Weights of a small GPT-style language model, trained from scratch on English Wikipedia.
Size: width 640, 10 heads of 64, vocabulary 8078.
Training: 1891M tokens, 7214 steps.
Each number is 128 + 24 x the weight over its row's rms, rounded and kept within 0 to 255. Layers, rows and columns count from 0. Numbers have three digits each. The size before them is the row's rms in percent of the matrix's.

# layer 6 MLP up, 2560x640, rms 0.13, rows 2333-2413, columns 0-79
102:141106161110136123108116163123096124149133121104116120137124122153099130151125109153111153123127127192147134096129099139144158138128148114138123130121114135152130135133130156146133126123084136127168116126178085123123094127129130156124122120
102:148114106131174134119060049119136161110124132107116146155131121085178130121107120118128106151122159126121116166125150122111130138126135172153139142116133116139119137166101124099109130163111098143089128073092133180129152128136121117095151152
100:178170145085158155113102116123154126116147140114133128103125120116117130105160166106142169152105148103105081122064095136142140174138159148136163187127104095081141092158116099069112120144142121111177160133140125146149123135121092128090120129
092:131098100169134149116119170124186135103159160098140125110139099092108109183131108090107098118139105104112093141106128138143164173185123124105134141128105122096093141148107119118134106092095105144152131120111140126131138119154110105098172131
102:134117089126105175093135111142131144118115096170143087139118082135118124144156165056136170108145105126118131132149139167115132108108141129133105134158151178091104166158162071115101112122076143124113105122157134161157113167123094162112113157
096:155131184114153122148161094085127147105111105102122113099123103121101164137179103133136075104072120127129135149122134129169117152115135094117140122118173126111137145120083094150128146109110132131089151108200132106164155152140161101127145115
103:088146086112108142139076140115134124168116144123135116149142123150147150096137094155160086107187143192128119087146128099194114167158071167112112132120110206087111098161162121126124085127111112109100129133149145114087068077121148180131137140
106:142151083104136131167133096105103172129105137140133147145125099169107161124168140140142170134120115115133183148088156194119092147105124130112113138158164161198084129151118106162157119145105082152122125117110099130151123131155114122137126160
095:113079122136175123142107143099113144097133124120147146112133135081160127135111152145128150121178080129167135174124101065159141127170151181135145137143116165156126141095123142106140110099141114104125094157083173127138120126128145120191110126
101:130134125103116112173147120113104142122118104134108114185112176139120129111131175165089125126144110116122147128118148155155167157161143147142098094126126123136137141127135145133115093104115132080109166130106101136108149104129136109095129127
099:137122094133068144104132109128153099165146164140113119117160126079167137077114075111144137116144079140079128145112157115105122071137119135125138124145093139158108133135068116171126069136109122152152146074109060121107127109082096134153096138
095:116156157137124123116129136160159125093162074096114135142142111133149194107131121148121117129100125091123121087161127113135115129168105104152132096132116148137123133086114127123104127127129128141097128152117145102122123153134118148141129136
097:118096129094139121133150083143088118076131151122137151167138108115118141156139169095149073158135078092119126123155152093121122105078098075139174103111133190101149146166127146127112186117131132116130119123098123111155142082174138150180127106
102:104102147142117119094122102126100155085124158161122116113103078166112134140171138111117108152153092114145112188130081120109154124155135131103180149109123168138106145144112108140083160104105129156117125125148147118126125115170129125074141099
099:102145111127110118107172111189119106150092131187143105139099135146183140091154157144128109100142147086168106118117121137111132150145148119109129150155151080076124124110117154092123138085131125080110125080120132130116111132159122147136117145
097:134109098116121124130169091120102084128112131143129135144146126157133161122137106121134132141092152165128165156102124122104140116080136194114125128127112108144122123149123050132107115077183154173096141094108118107115158144142105135135136126
100:104128113132122106142108108168087152124143088168101168120127124101142101113124138130109153092099138138100128135081153154102106136114138146142111113093101129107157090124141142152112126145117089180122123091085151120116107167117150128086118123
105:148130091133168120135090138122100122173144087172146128105119115153157140114119133131144137099138083118137134111146100179129103084153137111146140121125135135108107139180130160114120087184094117147116117106118116107171124132101138128134134111
100:144115132109096133144115119166149061100110144155133156107182150133091104126144132089139147107097132123151125117123163091146133173155149146140118140166165131131143148090101083151101119115143130124139093172132138116139153151120159084096110153
098:119112122115110143140101121151117112082120127115138141161111116127153153153102150106111147102096103142154174121128156123113142116102134125154159151140157114138135139124142118089109105144094091144148169089113140143141154180154171098120130138
095:127105119131123128117119149137164115161179123115121138100145127158089111107109142132160116077124163102145134131092131123136168115179122134141156180136097162128062143138100130119122104132145135139152093131133151117141129129115146127098114156
101:165141131130121171116104129112129116129159141159136125139171151145142151114143143122093116158128125080157098094138102136138132139133147152139123093095093124140113133153153167100130091161104147140111113117114141130131153130097087108157175154
096:151135122121112125125094106112163121150122180133177127153150093149137161135066094079116082100135123155136091134115130087171126142141091154114077122131151113129160104132116138127110143108156150099205130163122136102129142133119127116141113106
098:105143128103184148159107076139141074131153163151123128131113154094140138098149146136093137161126163132139103139131135107145130149117139130120148113160136141144141119143147158124130139145137151161098124182123100100135178113112135091119160103
102:160145120124087134110094106113146160139109111130118138152126142149128124085119136158085153128149107127118158137174136147125143176118126116167094073152114129070089113152108200115121141099126119154129124110129137115135120104088132190143135149
095:152152131152124101110112109124122156128126105155134131137146145134144171146133112111126126152151124097121105120118159091159149167107147124132162120104163121102145175097121106152161161119091125139097089204128099126145116114139128093121111155
094:111097158133149145116122139126103124158151132123113141113126107126106073151134140156134145115128105135127129120139172130099125138125135146147141075132129140138137149074143137090097117173137081141111111152144118101127131115140159104128141137
100:118150140119123139115125144162148133105087160121172161139163123120140120143148128126104159117090119128132133096130124075111145129142147127128092112192122116147164110145097148176142115169128132095142123154100092130130125098110167116133114129
096:141136100160167137131168136131124132089110125154105090154155117136097143111136128097139112125116122130122112123159120128165109108135091131091132088121105143158146157187130112118138154137076115129092157135114181139123128110169086080145121152
100:152110099165148134105115139138081144102172136140135162141111081158134125134145141122116151137139113106166142148164101097093146102130136076119137113146100161076139111093121120107112133174114173145125077099151126131125141162106161091143122170
106:124133137141150182132182115122141119102123157135106127143109139123150135097149136126152158152134137124153151126104170146155149109092131109144088095122158126170149123174116104108112117116143068163110138172154129116085153126113141105143111132
104:099148176128153117123101180101101140108121162126150153099099132117115105138147113069155180167170145082090094127083182116132131143126128102164164158124098113093075140113102100128112112123115106123106102106129080137129097108160122093119115163
094:102126119092159126102132075107098155100164133105159098164111109087148125114107143121085148134137119090136174097106141135134097105188169108142125105119098113134130125179111105138126103113126133175130092124137113153134132123129154131126131118
098:091101121111102112128091142127107063153134149098138144140124106161159154116157088141135139099148148133106151123121146125079153149140109108114136129098112132141142134124094108123139108101120141100070136105170109169132124189134138128159153131
100:113092117095125105139135087113132153107136122153098157131106162178125132113138124119137152161112141152135125143107143134108139118148136152137117094119139074129133144133128118210127116145132093158092114150147175064107132161143134104116118181
099:142108172118119154118141142178079132110139120159147144073085132157145140148109099123094164157157134109111083124097100121127094158118145109125123142128110120113084147150135124131132154136141131116152117162108112108151131123114132138145138112
098:133204092119124138132144129132092158133130136111132135116137142133089146138116114125130116102136144139161119133087114156127135104134110111137149122125122139169149126131118156145153138172102139119115163106135160151143120120114134182132127142
100:087122150135121094150096111125145175101092130108112104118098157150135092155158105079155137138114154148149148119132113092131102136100111165161146146111165106096147096115166138123092134173083123117144103122136135102155142113126128145132115162
099:159103105123158115105148117168123105094150148136127130120122162094120100159097145139164136134131123095145138166114127104125115130151066143130137174079188183135087129103177134136105157137131143158114101127120125123145135133117129139103141125
105:117128125150134076128120104103103128149134144168119120094130090138083107105143129077129102139149089155131150081109112129160133057086097129164150109163162136192103119123129159164094152127135186122126136110125138136075137163138134167151131133
098:152145137112144067143129181140110135126105119107089104123189128133084161108117130109171142138150128109146143118138125135150127131124098142202111140160141148119126113123105130152136076071151145155161098089136122129109160116199145109086125135
092:164118123136118117116139126176147114112114109124111126125136126152115087120180111134108113129121133117109131147102142112122137120110096155150128131154171176164104131105106124132120113082145117170112163145115169113190152181134109125147157095
100:122121110094151127093149112156130143091141131150141136145117126096086148129167099122062164137103133092146132103116111160103153126155117093151152094146121147120155113095108154146136145057100161130146093171154117096159116134132141154114098161
101:144131133106133165111190180163110184123149173108116161128092090134109137106114111115111144145169111139088154104172155150104121116163127136130096101122105134120098118127116133163078179090108147134131136131137120135136134116144124118145126124
103:144155096087124125164152194097158142128097128094119161116134090120121151101122122139097108124119144134159147141154119132122100137149112135156090163126111133106148146147139133137119110157088097099152148125081102114160168161110144110159151162
106:143113143174137139158149137104101132138169179139127137095104098088122092103129161160121084127127102082149149149104124109145110121098125100121132108124121163168126136057145155136175132130146119098114110127130168131121126112150144142137148140
104:120147121143132139149139116136116116184081092091097163126107154174112128116172168102127107121134163143118150128092116111102107124108155127118150127157099132108129149109154147156128138176108152170124129105095107130131113159136048137144101139
103:105117170159154166135125077150138111133137147109139139152126117121110129117138116167111152141113114130134108136154180072120141113115131141164119157116153092094126102147081128154129112076085102147129140139053131122056134100128106130127146165
108:123155121104178112132120124134155104090160122148145152139096118147134168132126090132155155122140109144110129129157109145142143166117147109124138140141170142129097138140129102138087099130096145130157139169133130147123116148075100159084130141
094:135164163086149120175160151089160119108128104105144179149106137150134130117127109136101091127166116133100132138139112165137124138085133111125144128120114110128104148147163128123128056170149127121128158135131167082116163119121143116127140096
094:147124095118138062115155138126116141107110147122098089111106132122105136130122108133099118138130128114132111112183138155156130103127121106074090151112110198112136144157130112134162133120085106103113142124097106135137155150139128138151125161
095:098129147131078077128153096110162133130140160132113125122113111187186099091139114146149069098138137133088160160181159136137145080148142102144116147123141127151138127137108148121153147141093126115065127091136126120122122112145168117082175114
100:126115135118099151111114102081153150144102117139128118171093122128119115104150135152142105120137103124139150101158163145103121062143131138125118106166127140141120127107163156137154107131152087095143100144158144133115141085127139154121122147
098:151103138158148080130133153126160097060135121114072124098141187179136101166142132110148084146126114130128085160110162114162131098130116119148099107138173127115154104143148148141119121104116138168158133134132110120139136118187108112094134123
098:155071100152097139162104140175137133157188136120135146111078120091157130129180088079138123130134109120121147120122160086152123151145117123114135101121118126117088123138131128163163147147084114114139145124105117119085131073097060119121045133
103:128111152090128111105111104108153162105109145144118129122071125109148102120154143048144131108183171128098125126100106107111132086120080170116192109140128097080090110102123140091199114131142129157128115140090151127141106110150162168108141145
104:150069111119118104112120115124065142115153117134135133127089093160117119109159112149086101174126125183155130121157125101128162108132130132119113086101165150152144112119133187113156129134119153121114131130099090111130114133126070112122140136
096:080112112164099128155151157089184114121134188130112101155159128103084144130142109106154077108081136128135115159127140178122138161095159121144130126181110102095157162123134132124146108095100134132154131134107123155097143096138101098146092114
105:112105121165095146128110133145130162117109074144142157116100123159116158189110143134111127087142107146108137138137142126113131148159118131147134126152155127120118115158103147106139105100110141151114133138151113131098117164136138117096118136
095:137120123126167104113115142112168158147130153089135155154132147144104144149105120133131138179145148157130163121119124170166115151155134113122126100114105136107096126119117173119103105155134133116147128093136151144118135121115157109131151138
095:088080128113130113143116149095114132148089137200154166093089147147129122119128117164130147154150110144124134136132144096114140149080110191089165113129107159101171140162131134088112098127146117096160082113135115133154100098096099116108146106
105:130147124118137162092129073129149109145148131127132121110105127137099155135097185093089128147104128139182123120147099097129135151130107128144112130096069166100153107136141193119155124122140110146123094095174193141133175141113141097137142160
103:141107112138154147157093122144158150175090122143127135099115130136172166123163128102130093107128103132104096144153080137117131091131163140168148142096142087167132137131095133212123140171130165178132141145122150104121116100130091096114170121
100:115158115098158072171146140121114107162095121137146112122147094177154112093124122096082137137110113171150132131105079155126121128111130126134143132117162150117137119146139096114146190154137106103102116121175113097138089148162157164112080138
095:107107124104134127124126113134144131135118112108166135138125128140102135131149119081124131116127162137129089161113128142147169103138162132138158118144106089099140104085137157112157100172082143139146133127121131165123151138138129142126153090
100:117080159103156128130141114148111140122143136110099131120074106122154162137136142125114161150174145133168145106175151095105117137131108106096142125127130128135090127155086113085085128102154135133104145139115191141158138131130141103186152120
098:109141160111103097156080154133149113123120129129126163174143135142143137129153097106154135135109151140104149095120155163107135147079129107097114136136133131156159113123130132135179096135095154126150137101188119159132170132118139158104124153
097:084106120113151074117183123167138136163109146144119106091125091092136095147134137172134090121110123147143129136144137134127089118108138099183110082102103141076170120108128138101145088091127152152118153138145164135100137129140086103098111100
096:102091131142122142084117111141123132143162166083135130191145093130139099065113122117141127109161093111130124171129147151101161127119167123130148142119082148122175119144098105134109134174119156151139152134141110146158132104122100112142096123
101:162138110078123106130128133100115139168059112131089153118115134090118108128104111165125149166113088087168124144081136078116123126111142111107090118146098128148106161150105116129088098092150124109140139140132141101136147161141119106127120133
104:180107134122169125095122110160170124090169115108112147120132137159135168151119107045149147140158102136122087122111130120121162123116147119116098148150129142166152151158144140173090153135143114123175120167156150130136075160169117121104164136
097:116103098163151145133141131137132131120062124064146099140126146172155159130122166087152131125117131126124153167112123135121136083152130161127089100164114120119144083150145132101108130157114099123141157111114123104124156117114123135120125152
101:189106100112142138122129098129137150103149147064118121150159113146134077064149117116120142090111149129123100090162128156082167102118130172181159093105104108132127124141126129138127140112112136133145129124147120146136130124136134178117119140
098:114103144145131112132122116096123150112134087120126117130088112140142137124130100146138123114128109144111118087106131145147154121119136166112099146123123132116125079119137142157129090137149139134177147098147133157126111143108140116154127119
092:125160123149160168144142135152165133164081116101152137110136152110119091101176140150131156162138149144126074138125142143143102121156190123105164113165149093117085152112156109125124112118108134091124161143097112095100124089152114138141119098
099:116154135155152172092118133172160142155128155125114168150148111136077175156088170118166140086096135095123130145133152117105136120152113154138164137165116135103132101131132151126118128145118105113158145130151146134115111125145177136098155140
099:129155109142125104170101086172140149157106157123083126099096141125086104115113114124178106174091153186147183087103123132118121121133117139168126123123133137159149134181135100154081147152089116153129091147120162126108128108114121119127093087
106:082087128115199100126157102129106111131132083130117149126116165151162126150103090121134112154095110175173153144134132150113163117152131140126164112143123120057102155122065159176143077121140130134132109139114116105113117156144113163144147136
101:165072147136147110099141131105178115167130141154143133142100120140145143142130145122151108152125127129139138080088113143089090125139171158150130139185127105095106123139130137146093115135146127129113109186149145113108119138139175120115163120
098:106136149136160146150116150153122137140105145140124152117115133138091129135113133121100119121130094092171116128117147157166136104111140090143129084100125137137138161125157103112172155113107149127113134124094138182090116114096086152102122128
099:155113124097111095118121144138135139093145144104166154102123104121123148156134166111139114080133108124128128163120112144155143111119129125119131164121161091114146084087154163114130130145124165110119118175137129160106151153168171121153132136